config = dict(
    parallel_block=False,
    init_std_down=0.0104,
    warmup_steps=283,
    final_lr_fraction=0.0,
)
Each number is 500 + 25 x the weight over its row's rms, rounded and kept within 0 to 999. Layers, rows and columns count from 0. Numbers have three digits each. The size before them is the row's rms in percent of the matrix's.

# q: layer 6 attention query, 128x128, rms 0.132, rows 0-52, columns 0-127
# k: layer 6 attention key, 128x128, rms 0.132, rows 0-51, columns 0-127
q0 119:478530495503511492494516493504507567537489502490465486543465464508473485497471466511500539473522488494543486481497496473529485512484500484460509502515506506505493502551477475515504450537498484491507483530496465531479534525434505511486490494514514521494496533535546480534522543485495505495504521505536522512483522460483475464497441516474478506565505531489487466470521552497460514520487
k0 109:506509486457529484489539481467522511498469499430500457496478475473477507510502475525498487499478495509548505514541500511502500520495505507541541475515471493524475467524487464510516492502488546528503468513518457528482517530470485503500502510517468458501548539530542479532564476498511492456462493507503529467497505473469496494521442523505470505542511493493498487496521528499511473471554
q1 103:500508502518519487500514462471495522504535527495463517574470481493462496485505509516511510538509513504483541560507515500504520467477498521503505501527548553451483517488518479544522458510477509490485505516508473532530467471516512495501480497483475447504487527519531508521457509527488488473478475529470488475502477507480507481497458543500496482491502491485452457530512520509521546520433
k1 101:486500515481514483524494485453478507566479530480497563508489469545467480477508503489494498495508510481472520491522523504505470513489474534494524490540495526444489515506491485553554496475514550467498460527519481495528490507479500539470409490510481484478497523537505509498490501479499552494495495487493509507474538533513483523454459482521488471486492493496471498492506525524524475517473
q2 124:517480500500522509473493499534494488499507545522447497495483484496489488506495523542488531504486482552497528511531544496531505503509493510485550482486512516499464496508525518514516477500488570472506513521477471506510457526468493515508494436498522493485505494505465508485504498506487543505523461507435482491497529573452499464494464531457497462480513534482478481497459508502492513554462
k2 117:525458491480504513490502514527539435503520551512474459493500491514467456494513489503488502501486507522485525491474515499492477513490458517454520496501510508555519507524523512532540503535522549411500510493467498517512461506476493555496493448510485519489524488518473505484484535493484511509489492505487504484528539511471472523501456513454499485491497523476467520525515510562516467508481
q3 123:438508489490489488512490514518493471502500506479467524488503512511500490472509473473504501500544470529484526580535506506488518503511492507557463474470484521485486468512477489520524476495520490502504538509496502503464465495500500489476495443510477460494506524518544527471498492518528483523511514495480492497494513558536527550499528534546566512491500457505491511460532550487497448510514
k3 118:505475483501482499494511486501482487530524477465481578510473498498509473462532480517493462487530517506449496526505511498471493505484523483578486495503511506418531459510479529495529513499528487487496526483492510517515480503452484470492519469514522507484504498540486506453451549506514492533527501511495502509485525508504503510506495540515545489478495479509514515464554518462543532537494
q4 104:513490480514489466522512507475464491490508489483499478498504517440516501494531459505528490509550493511477503495473499511522536460485527523527475559514510446482511495507485468517457537508525479494531501460509522513524537519521497518483528493527461497509503460524491489479469523507496493498493479541485423497498501477546440533471501470463493500528534498499567511512470499476469510514483
k4 103:479508525536506461507524541473475484479503471504511511482504490486523481450540488561528468537508492480520468482478518504471483489478524486484497557507527539486532534491494543523467507508493514498500487490543520489500513499502529491479558488503477466493491524515533513442447526468528509504472499492523451534502495469495505474472486501489503565510496489478543491529502500494487523440502
q5 106:499539516500532485506456518505492509456501507496515499527477505535498474475467512497499480459489470451508526542509471492520480502502493521462554492515493482512453480579511511473521449494476542485493492534505459488497502508481490475490516541481516495528485455542492443514476496528502475488570523484520529516502528506503505486474506546490511468515508536489511472474518528520459497497495
k5 101:482477491483543448493532490508475526525469511450475426507464506496497464489522532480509502491501509517520534511470497494466490532506513536534480476512500480511480491533514515503513486490471526480524474531501510497472485537494535501480529521517505471498476483537563459507470485483535478448548491494533556536513494486504505518525520541518529464510504487461482496471514508519452511495516
q6 098:461489472495518499518529531470488537492481550476475411501509494498507502500515488525490550471487494505491476439546522499558491474462494540499504517493512450477500501540517448499501499509505503496531491488513512535504505506510439498501508514522510487482521465516498474514498475543523514503463485544523505507546510531492520508462492550461483498525512509481518526522485512488465475520508
k6 100:498522463508520509473499526507521488443495522476472476463532502501527485488546459516495483500496492518471505471519508501517470500497513472485549506503528533505521513547531506493464514491495502493495511533546531508510467483469458487511527478525475475509539484497505480541549464503549517500496516539514497496543485518447483466474430526427483489503500499495540508508518510531497473511487
q7 102:506478491507508482475510515557525461527505492480491493508506530469540518514461549478505512467556521455485516485459514473508492524489460499551495490457513495530502524498541517463466519520501507487498504484485517465462543530490491487500524481472488538514491584489475506525551490498516515485499539470490531530530511544473494490493491450483498543483524516518533497511484499518496493490513
k7 108:492513494484524478452532481523490470499539460525493467481512503499521479518493511526515501486528493477524481506451469493496521508472502506548485490460501483546556502463507542451491514512493531546503553459475517489466527521531459502491569518468513511497490483522487508501494522480493528475465484499482499529477517508484462481512523491475521537484501525459498514541491505519486566490513
q8 109:545489492517492510462521495502493525476498493472543517489527505467510494492506486463485506491498560467505510524465524511501511490521493500534547520507466459469533504532465493487464502499511511473537520441495491512501515542536525496491523456523430527474497521457524480485485498485471471530488496511513473511479493483471508515489520480487489456550492460534570475511458510499496484510468
k8 103:537490510485497507474565512497504514451542476470535485449509487477526499517503497506505515498500541473492491506492508524544489500501531499490523558485497512493495496477475553514476511507460516533482480477514489504505511512560489474493505405509485532501486506503502507512488509503473457534522489499521431529505488452477534470476521513480494502506478510504542475520511515546489494459478
q9 110:488465531513518501508502520495515494479496474530495492491508478486481476527490481490508502544484438503490500466486528505480537468477537477476476507487501480541503534506485499516468492532486477497491446501507508504529472562446543502488467493503543487517499485490493517449505486557501510497500506525485493517551511427489484491506541510509446553518497526531463492518458488512523529495463
k9 108:488477512477483499482499516475540439499489477511504492498481491487517477517516503493479517586487478531548509495554501496487550497508473470483479517484516477532493524476480509482470506515462520476514503511517505492488524513498532521459441547468491483502479527486509515441529502474466541502498470492536515512513524489527483522508509508493443539495503510504490458511438486470528467507480
q10 108:529502519499513527513533588520487504451485538492488456558491523466489497493494499491494500545506481509533476485527496487540471489498510521516503496478521503496485479536492437488482511455520490502476458508493492515506474506542542517498534507486530513472497462486468503477528526498481476448471484487501455491487512520490473455474492507449505473499534471492518508474463534525485481517476
k10 114:502484482483547502532555574551538504454488494498499459534532525496479506502501514482501520512497504495505512482506463473505470517499485499477526495457535525547492481537497494470488480493538537463499476527515538493480452473495502521499526495525534506509500494502526500470484539487485456467481482491513471540469476521489526490477459508447505498492492490492474513469512529465507505550461
q11 121:435514484540521496497530491498472502500494479494467508500522491470486484502517487505525507483555502471492536510492505511507532534491471510513513492458414478489517518507505506478460511501482526528507493482483533467513543537453488458488547510504490478459520549519517518497505457543499486478499527518484456547521443509523511518485498491493507511557466505500524528522501476489484536488491
k11 123:495508492514487499487491507464469457504552466468523514469493471497525497495502508550517509502550465487475543500514481519534547501499514453512490497465521519485533513437492489481490519501509516530479473507456494488494536515495452482505536500484475445502508529472468509507525437516507535476534490515518490528515482450489479498521499526479505521506477465488532503509512522555531551497496
q12 129:488449520507502525480537485502505510483482501506513528540509492514485496474513447478499494499479508517526495524532454519489523498534472501487485460502442439487534483475461492510531546456479442522503507535500492524503539502480550544479484512514500519483522486458516502466529528516506491478518554474483504493528490440504508502505467466523474489539502473495460501494490526506539499477499
k12 123:482512513533478532510514512467515524488473506482494478551514482515486523488489507472494507509494499543518527500572489521538504524501478456487482490499444479475482469491476525494491497487475466540497484558468474490494524497523520543515479488515480529509483520424532514469527551514491480508510513486504473477487489465498532515531468484537473479528490480532483509488479527438538507509480
q13 136:531530494535561518478499519467494502514484500465500517523501486491520444483478497458515478486491506490502500517477482492499490523501524529514533522476541527497468511480521499496448489496487508506475502515492466495506479556501494485455487503525474500462493520533529475529523459471551525482569478479528505556546455472503476493495497501523508546485494516524491479499534482503471494466444
k13 125:511504491471573553517461519496503514500544502477510511537500516507494439484508490474509530496497480425492475495535501458528532474495495507550524479492516502508490498463488462459471520479485525535491484500486473504507470557498512469489478490506519497497502485549550509501531450502489508495565517511482537525514466490497519501528477500458519507501505515524477485480511492494478488474467
q14 096:497582500507486518516489495438487515483502549508501482466521504520534514520495472497517507510473488503471490471545502495502498520491529493462491517523540530478486554498434486539519488525526523505511502520508475516516543464487482442493505500543505480482473517526518526530479481476484519480495472518523473484472512550501508489493504516460518494494457447484547479487476486499449503503488
k14 096:517507485496486517516452547453528474484496520485524506443517533500510523539497454498505506495506514499425494494504545493505496489515521494490520478482474507498485504520481447521497504511545498495487470494512488519539449491482502424520510476536521452496495491511482500535521431537490496533525515512464531498517474487497519502472521492488469505503483491501545511523528476523524451517514
q15 112:490489495494460510504475476446497480545498536483495491482499488491505496484496460541483525497508494526489537510516493533487494498478530462438471500526497458478521497447434484514527543535496502504525513525506496546479535475508502530533479432550498507544476524506510506483496513482480531489507487533487492518491493484491463519505522465504493501499475516550492551491470467457529479513514
k15 106:535509488523475531502438491445533490485472512507515496506495503495510515483482463512485466504484519520468494518517561550523485502514527465449539521504478506503510507519485486553500521517465473471487540498513474518520515480558483454508521476496470475492513519501483486498527482539518514526498487492468483480531470508473485507518530496483465541492490504551521543533529503463537465495470
q16 114:507471491503521528489478517519492452492481520471525514535511494524538470487526486437487440486497497515505498525533461533463452479500505524535487555458551491529496488459517534520505511471492492518478512502503490501511465461545523501495506490505507517462508452462493490485490524478502519504539504485513518531539511543469506493522502485492498512488519537541502524445530466494505472469471
k16 104:511515511505552567485459520531531560480491535538465515539546515496477457494498485461488509487475480495478453504496489495514483471514490540498529516461522492496471498512480507495466484476534478521493507529461509483510469469515513501486493479511500527520476474490512499486456546510487519509546531510491506501513468504495495524503493505474531477489497555535475515455532469467517480518443
q17 106:480495482478476504500503478494487557537484514519500494441473505465483538507549516532502509498495521526484470435491513482538492533518495489516521454501481522503515539538508453522534515467508472503534492495512492491484526535483504512506510504498503502455530514507462489537505487465542500511434506478472514450460475512478521449480482482485492475524504494467507463545480521524484516517523
k17 108:535499503497482503508525502537529508478514517491520480486504506513508551520512493500510507464513522490489547460492491481506483504509534463502501469491496498518518485529523505506530505513501475518490470485545488524508493509487440534522525451507502498500565477449479499506554497519485482463482514519456474409529484501461516471473459500459476483521518478487528484528492502536507499510563
q18 114:512484505519458502508528489535517512483494491496479500519466527516486502523466534490488541495482508476556509515500496521460493507481478517523490473519413447514528482464497509483441474546517475495472511519509501500471495480496507502524482534495470517528495495485527479531543477525493456513543509472534545527488500475504467505519501489569482533477489500534480535457518492532505494512492
k18 107:487516491489510530477531458492515524507514475496457500513455505508538540488443497483474518475501500472514506511521499561483556516529473515512491513533477523503503457515490475499459473483453506525503549544485497491489514490538506477500467561493473511496466501520517482539555483507497457498509527493472529541464482481508482492519525501547489463519525477517475520475492537468491506513510
q19 112:509517483490525496510515510484508497494495471493519483535537480531487487475476531532491506491491488512528479557484532488484490506466518481502495484489558500516516463524518486440533540511487538504513492494493495499543424492504492535545486511508501545511535477490472460480500521484456546523486500543521484508490494486497483494502513445535573486507495509541471531502506475465496470473478
k19 105:534499471451485510527484463512507523484534495527479469533525467509483491498501531519478434546430472456496488519482494488498522505503515481501505504476526505476508499525558511487508562519497472446506481490506497478530488479521486467517496514534508508492526498518501499521483529504536482473489490495518491497529480530507487496510499497452545529482492533525473523508554502517465471458440
q20 096:496536497485478513511462499446479557500502520485505488468482539485495507504496522522461519497488540469503516498475505511474493494515503461467510466535473529508493516545496478526512441482500513466509487530514489496496534467486494478534535510523506512525516494522554488505513458455539489500478475524537528487475459488458557473468527546495525480512488504536535475490496479510534517494545
k20 097:505533490489495506537517506489509542492474528471507515482452505518503517521479497464482529454475531465465544508491487542545485485520519498468517490492494500515476483572535467516499461462462477508498494514541476514525515473501446455497506467514510483505522466538508472508526458524510464476533484514478502476529476496485522521472536553485488459491514484508538511508534476511500491510523
q21 110:441560472513490480477478481473528469497502465500553503471512487486539485534524447489495518478512517527504500542526519482475472496503502501528485526528503500477520520520440518532511451530494474524493508474504506504501504495504517493504463456514524492484470549526543510487501547545516510545519545512510524494511522493502490530530489485543446520495503522481490483497494507473478445502516
k21 109:511498497521507500462470449482486493512505476483485572473553471482503498511559457476490442491485547526494492527521527489494511503491522515557509516526490510481485480507475507521513486550482477547485520496514485520508524511477509466493489527512476504488494515521496482483505510496476529543462531487517505516503506457512494495542504504541479525481503511518568428462502490472512483485522
q22 113:521466521499470514482507533518498489440466518528480486475539519573534518498490535471504503494436476483469481484496504486450501503524526522508541495473526516509504502486498527502521520494490511466501541504519508480489475492497477480470528501506509488501509449473490525496466461479508504543532486471501539489472507544518542515470540507490526516459477461492492471500456447529473490480515
k22 106:495471498508461514489469554528548459504512511539487446455515538495541486523491503470499549501481490488466459484479510492499521476489503498508465503467498474507519481474510495463495506517516463478519529499484531504529434509526533495513497483505545514495481452497500523507490480493478478550556480528489521487529536524526517511458520494531539457509496499499524509503490447507482464507500
q23 114:514468501491500504512532514511498503479505487486467474546491579511503517447465545522506514506512492450507554522476489479548542501492487523521491488483459522485496466511533441508501530499483486441506559514514508467443498490527494497475524505490487486487482495513550474529483489485498481462511509489522486495481496534509472463473462525502530530468497519495519516481457502506512502516521
k23 109:501498481468535488503520555495488498496532489481472485540510533516521484436475533508485545485570504460486539489483506513482474504486495509507493512489506524509544497499528498485498544500466542460522521480525507485488498475556448478509537450492511471490466480544536508482465509492532464461508471526460522524476504502489472490496471505513520471520507465489497537518520512498506532498514
q24 101:496515483524504495494472461514540491508484504471499488497523499487495541569494516469473511482484511509537490484517500511440527505499477489510513514504436438517507491482458554467491500505507519487542490494489493508482523481479488500544508520500460510508506526473552517513556485501522515492492510512501493500547492467505498527520536453541491514537479453490506516526542468476519462446506
k24 105:461538508528457496477522475477493502509518480500495501442452499491512538523485493481491445507491477477522497512509489528516528512516488477525506541523456491501497514479488525468464485501485458566499501498459499501495534493515497429508507509518465533513499489474511508532560500508533521523481520501493472501508495471495477471552578492493483533486493468506546496530517515533494487509493
q25 108:473495505508546525471485483440460495490524512489515547499550548497478517506518497493510457510500496473500482550553483507473522472501465501515491505519472503514480551489511521540505511485482500502473504524502507497532520485476553517497493532500526476461507457491499490467526521533503536527539506502461483489496490513479531521489423501502455526499516542468507476489444489478492530496499
k25 105:470530498495528535517473512465507514471495556521483534522553492556511464493530471469510534500526545495461511508534496499484512500510448503460524500498481501495490507530501499534509424497501492490490467513477486502515498483496488514489506524511510501502479522463532507449466531531464518492545520472517517467532474433510498527487478518511511466520480486520507468501451465492528509495505
q26 095:473531519483546485509476503475498529504496503504456506528494502528478488513443501527533507492520465447518513511510471502468512501466477494434459471492469498531461510505498534509530451521486545513456470546495503496513528474463503476503510552486532495523513506520510489499525486532481503428541519522495497541542491488500514500493516521504502526528479522473473495482527505531482539491512
k26 096:450508487495526463511482481431486485559479526464505503501463486519491469530494532501512501519509478530501525528522465521468512528523464496499474459487492504494500508496508461506506458462511529507523467522464479480489513504482516499486483587496502447497471511514511470507530457514540521455532494493514581500495516490519512527519529506508501499493498490485472510500507502487518517531538
q27 098:490503512484521480500485489507512493494516472501498520563521447534463469476484520517498500553467483504473526541494517490482522456463492488488482519505518512480469475521522498480533493537496538489499487514497497488543439439474489502510480510497497516534505504481555492470485494518465533503507501555534478492525509487502467518501510529512509505472485518536462509507554485469552520446469
k27 098:464504507463471472517484462468472482561499492510484522531469478514477459512476541494485452556477486501485494530519494524497495515488476511514481516526499480474502554510507496475487543511529526455519486506499492474507536489480532487486441532504482495492474525543522489488478508472526564488501493474553514525506529530521482532487520477538505530502498509513465524500513473509490474476449
q28 086:495477456460510519519527508531506529535473492464497490542474489511518503482521496508512491476506478504503527460483490495526474540452503473527483464514519491525529501499521528479560500520526507490465479535510472551463507527454533507532505505523496470498497536508504526524503527482502525461492537476494531518498505472495490480493429484492508510532453520485487508462499547527479495537560
k28 088:534524473475532572473465475454526478499490514471481489501530492449471546498478497524480490469492483480473538497530495477525527510516491477534551477479498496498507445534498457511544509506491497510490474507500504485517482518521480512529516487484509501480542506482479480510538467533533505499527478535445503464501461496459490491472472481463498515546519521523524520506532519503530505535494
q29 125:498535503473483482477482487483503503513481538491507512511527494514533545525448507478529478498492496463444491508514468477500472516496479459521508471487529503492509508528507539475575496503524532513474492515490445497493507509491481486508546505528475527548522533438482511543490462484489499491531510499519521502486476580479536520478519449502517478518475487510484484523518492522471497469497
k29 119:504497488510509494467514490474499486561500495499487483475510514482523501563475516505519459500511485481455457514460477490523513523493534467540452456476480487492531498515510523509526495501555497542503471499479460501506497540494496488519529535505520519483470483486439481529502485507505536495555493499476509516518521520483527497461543475487570498477485510474467504548515472516466485496521
q30 102:529512504534503529498491488517497513509487553505490517468521474526503518555501486477499516479482524500509439434548510501483512489493469558499559506469496519528493507484500547476474514472483546530467495480488510501555485522507500540513507493459492516491543493474442503487513500466493522496505499492446520505502553533512505511496549478516495497474488470478500548513498503492463520514502
k30 101:489492490532476539494485515543528489475524558561524497487504508519497508559509473517507537483450480506491474490491464484504500499505460511471533480501515500491485488458508484484477431516558491497494505488469508487511473497508497547524486535506504522515546459458457498484529488505481489538530549499486490514507474513478535489505526473485523450505498525488478474471510501533485454511476
q31 106:492526499542548513515478504511468472447510509539509482520535545506495505490493527535505487495504495495522528513525479450497540525514455515484513507495479451508458489535571524488525521505489540506452478545499494473516542509498518501502526516494522503502496495488455469467509487531491542448528517464486511505500500493492472475470463466510515455501515527447526530500493476489489487477517
k31 108:470494483530557504533500497511480483491526512524485434556514536542479493483507544492531527499526501529486555505492451464502502510498442512471518475465510512546476501560533510478512489514498516484500445525459492474527509492520497499510551546490510481491510489510515483479442535498509499454518520513476503531509458463522482476508503511494533477498506498483490511501493499508473508486511
q32 099:529468543504520509485471512486506473467480494495527495528513507563477504443498493504494486469503480448520520502468518486495485505504512508499503487550507464517489497534488485513544536508448466512503486514530453480474508531520533488464506539494517484534458463509490429489483517528464498501525529461516535530510507469504474482495497513508464531488494548508507496484452530482485456502484
k32 103:509495494479525487472482485467495517472479473474498406535527513505532502471496522481494531476521529518520520522524509494491483508501529515520491503499496467522507471480474526488473527537445508481514488485539493498464482520568545510497512524499520463493460512499553489489477526509522484466530468496510551525503501478526492500518531521521445467520498509518499492507449524468475468516526
q33 110:518496532491504528474482513460514503481474485518503454461510532530470550519494509513484510523471482483490511517514552491515531519493520480518502491508495501503494526497447508524535516533449495492492513473527486501479444513524492468507483482484521440488453523497523510508477479535484493499479471497479530450521483498491551495525540544531481490482471486460476458529441489511475475536513
k33 112:540489481493484515475446499495535465502490500499497499466525502519537520522502517465466534491525533522472542510518541462507507500523505495498518515501504506512502479486485469523506505538461490480517514470529500504515458506536506487470458478506532506500471481477489536520506478507461498554521488533491536444499515500508493485503523503497448472466479462509522453490450503523509432562518
q34 115:526519486494510473513578488510517547487491433515483488479512485546464544516478493505525502496469504519507462519495508473493543518480520501527507467513540526481491459530462504516526501512533480496505496498490462509524426544459514504506490492520471485472511494518493500509492523517485483539490521480520517491466520456540503483497482488555495533514489465483468474526505531480464467485488
k34 116:525472494488491473498534479477484493528521494491475517464511448472501539513530527513506451535501472463535482496537502475448517522482528462569488499540483514444506487521493492484516522545505496482511460479517514517505475547478537467524474516510509532480525518502502541481538504499491461516504496497507514485485516505515510478519458467536490501516511506490508441539485519503478472471548
q35 122:495491504470536497472555488469502556474507509513526544533512468502514494486488477504531513478494549510516465510531497502537451518523493517504487450518542530459530504504485494514511460463514494562475499503500486498528503492535500517478504524514492527474510527472447482479506471517478466469479550456531498532504507510481504458477474480484492479487500487505491481488510566504481480544480
k35 118:518479495499546483505527480506503528490477521461519529510554482498460501536493506487528483477483525527488497492537472511526459533491504514536504447496494505467506491502517516508535510484526512538468451522524486502513474499514524533530474518515529522493508492470464501525530482529493454475518525477506515543480483503471549521487430472524485461500505528498440508472488559476507517509522
q36 114:449507505460470484507485497484488507558483512494519483488459513471519488510509478508513474521559460473452492512476436505509515462491515427504443555486504500532483495508509492491512503502511484493537484516485507513498528492456473515512531507517503490526471488513508505524486533463500517494501471565503459511483498514511480549496496515461510526559511536530510499482520507533494532484495
k36 105:481525524491484459531498522472495515534465468491483494489478512471496470484496494535508477529520458494516478526463529531461513483519516485501463521492490502517540548513475532533473501472536500490512497490507480497468553519443464489467549515503484461508502540495525515491455508460519544491481470505537478474508527499488503509502524528477538565495496494490491502535505460463509532465502
q37 106:496505486554480489501525489491494546521485491518479538472478473519520491476520491507509547447497523496514472495529515492517509495511501515475562486508495541496481485516517510477480489462454479511492513545483518530519523513445465524458505514513484489518552515533470471478484510481503503540545503478493519521455443476539555491485460532505497489537510462492509489518480529466477478497518
k37 102:461466499526475493516497504523445529523505532474494497502490455480499522482545476519539531490480486487522494521507488502515512512456504488480516475528473489455485459468543499481539456504491472493489513547495495516516519530461506548514528507501497492513563537512508492490528467512506451507525496519521526477480512526499528502493457518537513449536516512492503466478484509496451498441525
q38 117:507523488467489483507518514557505449475500457500431501490534481491487527438508534520510479460516522532528491483505490467469445537500526514479540479512507491519440485503500518552543496518500486503511497486508500488462506497509539456512519461513567541497512525514500498519518526527528531520457527465509503499494522529481489475521472498480498499515507517519513511498522511474500528488518
k38 118:531478503488506486454524442502483494509507490525458444490521490497499490503495523529491462491493498525507480479481482486520461503476516497530469473492534500511443512531493495456525505524525523499496494478458519533462486491502502466511558466471530492497530489521498481495507526523521495494456495496501508489517532565524470510498478480534457520506506517487558506530487488482542519493581
q39 114:472460492523511499484499480543496493502512479501516545513478482494521468455527502490496509446509519534509539518515526527538465531524466509535528489477482526486520494497526508457478491461469496530477514475509523473503486517526498505470475491473468479505513543486469494475494512505496450534537541471496538537482472531505539521510505509550505466460505500525511530468522548472519464524537
k39 112:508467495510503523475496457565463515520511511499506533531517477483486507461500499500504501442502517519497530521502482488531490501482503518545519497497506485446511460464509534486543482498473487527471534518499508505488526502505483555502486483479488527512513516503443473508459502541486471480528511496510516518472468509498520518517483499511527443517524532498457525427505561511489542508471
q40 114:548485481509494479536542510525500454467492501487472505515497521494506505485500483512516465482534510556537512497526460509492496522499506563502497464518483437480468463492457510518503522496524509515501498497494481503486512486533553465511509480512498495479490477510456506489529521552509472468506529462494474510507553528500458482507530496493489485466511506465521559484543535464490472539515
k40 112:517477507552531483481528484497455471498506511499491486488504479490486511457514514510497432497521486530500506472493491505469460521485522493511500501512525526471489527533427498486491493536511518515485488506467532495466461491534549473533558505506496518487465486505490492483483550516541462500465515493487490566466486512495478486532469483505468504503501501484481522517524542469520548538531
q41 113:520488512507451500492510478518517504496501520516482503507471539443516528530423519523499523497481502509477542460502525535517474491504498460463492505507507476496505518489472512500460512511499510457500519535489488500488544489483504509509503489526469505563480536494469496515509514502452494473531506491503502540508493508453449476485516503468446519498497509557526498459438449520511522523492
k41 108:491483514479495486466511517493536451518481518528504460494482498456506523524454484505501518500507520493513501509459534564501513499500491486463492532505462510550542521504500494532471494539458524496497554511492480513498527508544491491469542508469467488499432499519481502504517479507478506482498472492483511547452493507479469508489543478493461526499486525477484548545455537478507497473508
q42 111:513494508462506503472549515503517495493505492476504502510493508472519522542449514493495505524506500491498480527502510506495449552502491466517472458520515512491490538500455499477512463540517515506511519486502457489487456509491508462525517510509463523474475524496492530549525496501443467510510491490555492487470531551481540485519489520466500516480467477474519444459513513548498481536448
k42 108:554505487451496508461515488512543487516500490444495500429515514494495529543449503500470500495515521489480487499493529496494541502519521514561494498484474496512540502519471459505488507500520515502490521472494493523499458513519513438527503482526540526481462513496455512567548495541476478485509484485514516496479519483489505509496501495481485510466473504489473493508515522546487512557538
q43 109:551501465521532474534509502481498489500555466472530503527495494521506509519498514525501439489551514523523478497437522471460525501473502506530477483496531494483506471530531510496530496518517548467469472480522472495514497501559526511557506536476488518516513492518471484487512521504497524476474492524467493511475519464495463482486515451523545518491517526472509509539539538485514504503507
k43 110:526520475483561481529510457495463530494522532520508526522499474537474512477527519522513443494490499451521506475468434478460510504494508529515503494501549512489484500535507498531518478502506509507502434474534509463520498516543508465518489515486511512472529494532489482457488544501546486458465511501474468530508494503523473479485516484491513520483509523491494503538548526524470510484474
q44 131:530549488529492495503511511461475492467528483502510504496549511492510514488502487527528514493514551447482498482486560475505495510467506529528491505532515524474540574514510470522477500541513492521469504467517506466531532499545524488500521503491487516521496531517473489506459496506449490507464554497528485521462481502525465492474492467501496510468500504502550519505451491464455495522487
k44 124:528487477496517487495481494490478498469551482522540529467557499521531518512516492533518524492509527480480486492497482491508481503469518518510521483493537526472508487483505491515503495526498534523483475487552494497515506486560500481529534541483524451500490494534464478492476469524480492463511525478478517567484464480524495454444500468548491525512498516506549454499499504518458516461526
q45 108:478500497476516534515520512470463503459498479493513470524524532469497517483532491507498495553510474536511505470533487495464524496525489491516440533492479503500501531500490456494483534475521485521502470525495556478541500450484482511484511528504528492413508482481531545505509523494500502472473480538551439462471471495502482494490470488475484490485498514516500501459527464495497526506495
k45 109:469531507473511535564496562498549492464486494508501514526537515523446509494489490487500518522501474503468536479528502507512499486522461485483529526470511520497475523553520455465484503473538484522487469507507485490519511437485479453501501500495532489534478516442508512501474499519487487485473535519526484475501462450506503512480457517482516492525494459524500516473518482495543516511471
q46 113:520510505525507500518486522502483515466477496475472512499545510493491539533501494481514492527513491511519453496554486501459515501503497487527513498497478474502480507522460534498543473494530515512498410515479505518537488504455533485518558525504496511491540485458512548493504513509500464497493502525491447437490482500519541494482499496486491489570478449454498488510514502510474514467501
k46 107:495494513518461489496543545479505491500495490474503473452486493491477513544514529490524480530487466489478476490528453496512529528494499456501485527497494507470490501522484491470515423483577499512502430535464501507508496490469540474508520533520536529516499522474477506486530508511495494506509504500539488495508487470523525490459505507481538511498479458467555476520508480523513480548522
q47 120:524507502480480494518472486428489500532478505478491523462511539499505508484495510511490510513501540502484483530509438515507502509506536498524480425558505508473525517465469460562547552459494467495520523487494478525491480493549524495500497486522514500513478464506464487518488467476528509507512466481467490488487465526515510495496501512519521527451507503480457491547465483493501474500503
k47 116:540488515523490504529462500464469517500521501496491530497516513560526506470488484471493483469522574471460491486491545502475464517502564486467462491523501509459529510503499494537525518511475441487505538503535502518490466512509499509529533486548524520485485483511510516494514502498502481518503484471452502473516494524512517500518482471492482491475488465532496472568480498445504509500537
q48 125:476504488475530514478471464477491483501522494489532545485487477508509509511526486540514452501509520518464534514511521496503535499500438487523502452479448478465509507535511505468525482498484554526463498498513490465534514501532525501520513487489480511464513510485502510479528474547489506446505531511510519510502503513437502492498537473527490459486488563523532502509550532504515516552519
k48 115:511493484496561517501491461512470481500514532501523543522504467512482474517487515488490461483518507533433575491504469504519499522534476512498497473492514470487493516541493496521513485502501509539484464499508459478521542510547482493500466497486491515508501501464441471485469487548493499464524563512500475511525469463460502510509510520495508458493503522506458489488533535523528512536493
q49 090:510467456492501532540540530504508523526489496468496444508468522506504477506512518509477518485488488492535496482466495501502515553449538488525466487520493463537529483478514519509501508543537536475470491502513482568435496541493521505549496517528495471503477521518512509494503522506491523463481486466477513535502515473507510501494458488515524538517472493463490536477451507519483483516540
k49 093:557529461482530574483474496463531479471514496485495499487528515479489575489484501507485519485502503476481535494520500490495534497537493478505566488478503523519505440529495461520510513514470482477494490512494527485518481498525466479520526482486499504470552487514506491503556468525543487522516470534451510467492473490466480475484493486455480509512513506531533513502530511493516502518483
q50 119:475459513478512513482493503498510487533476547504496516500466494479488474474493493498509500511484459536435509527520501515570500495516473488506510495448547492499504516520521497457533529480484530510498513531484491519519467576454477518460494461522470474505509506486470509473496461518485522499576505518467501518517493534449528512479512518491533466509482495515478476513477503520486484521478
k50 112:509468497494495541489474520527537442526507527484510479515508504477502435500487498506498509526500475526446513509519520480507528504513509451501505465488485474500556506489521524496514538526495517475495515497489476499525472540483481557492492451514488507490504499479449522504474512504495533513554475518522491475534501495470516508475474518418544502501490538484441518507497516501511474517459
q51 104:504521485512460507517464504488494525507525506453492512457465514504500511528516479496477491499488515487534534513521501522474507461490513549523489530527475523522479492489453524577470425534517504474497502482526486526499521483514539494529494508497477485515488474556567499484487539471506479540492487534517513507473512467510523508527517559533484515510511510507513492455548515484496494504500
k51 103:511501509499528508517500481479501547500484526489491576489436473492505509496539455464480510463492517495503498521509501532477481497510499547498541528545487520471444487538464470545469414475497505515496512514517508509513511473485513464477497480487476494502524490548537488491509495481503467518523526494489517490495483476513490503494536529521491487508517491511549451451541486491509491508510
q52 109:558492484548490480499519497521504512516516496474517511492489530475503499535486490466486462507522520511518509572453514496468547512509510487558505493515500504485487467505464525530517504478515516456525518469485433517514490547497569527506496513527444511492509493502500500482496525487486475505519474484465465480471487463518492500487496498516480526534523491473482452517473540516509478502450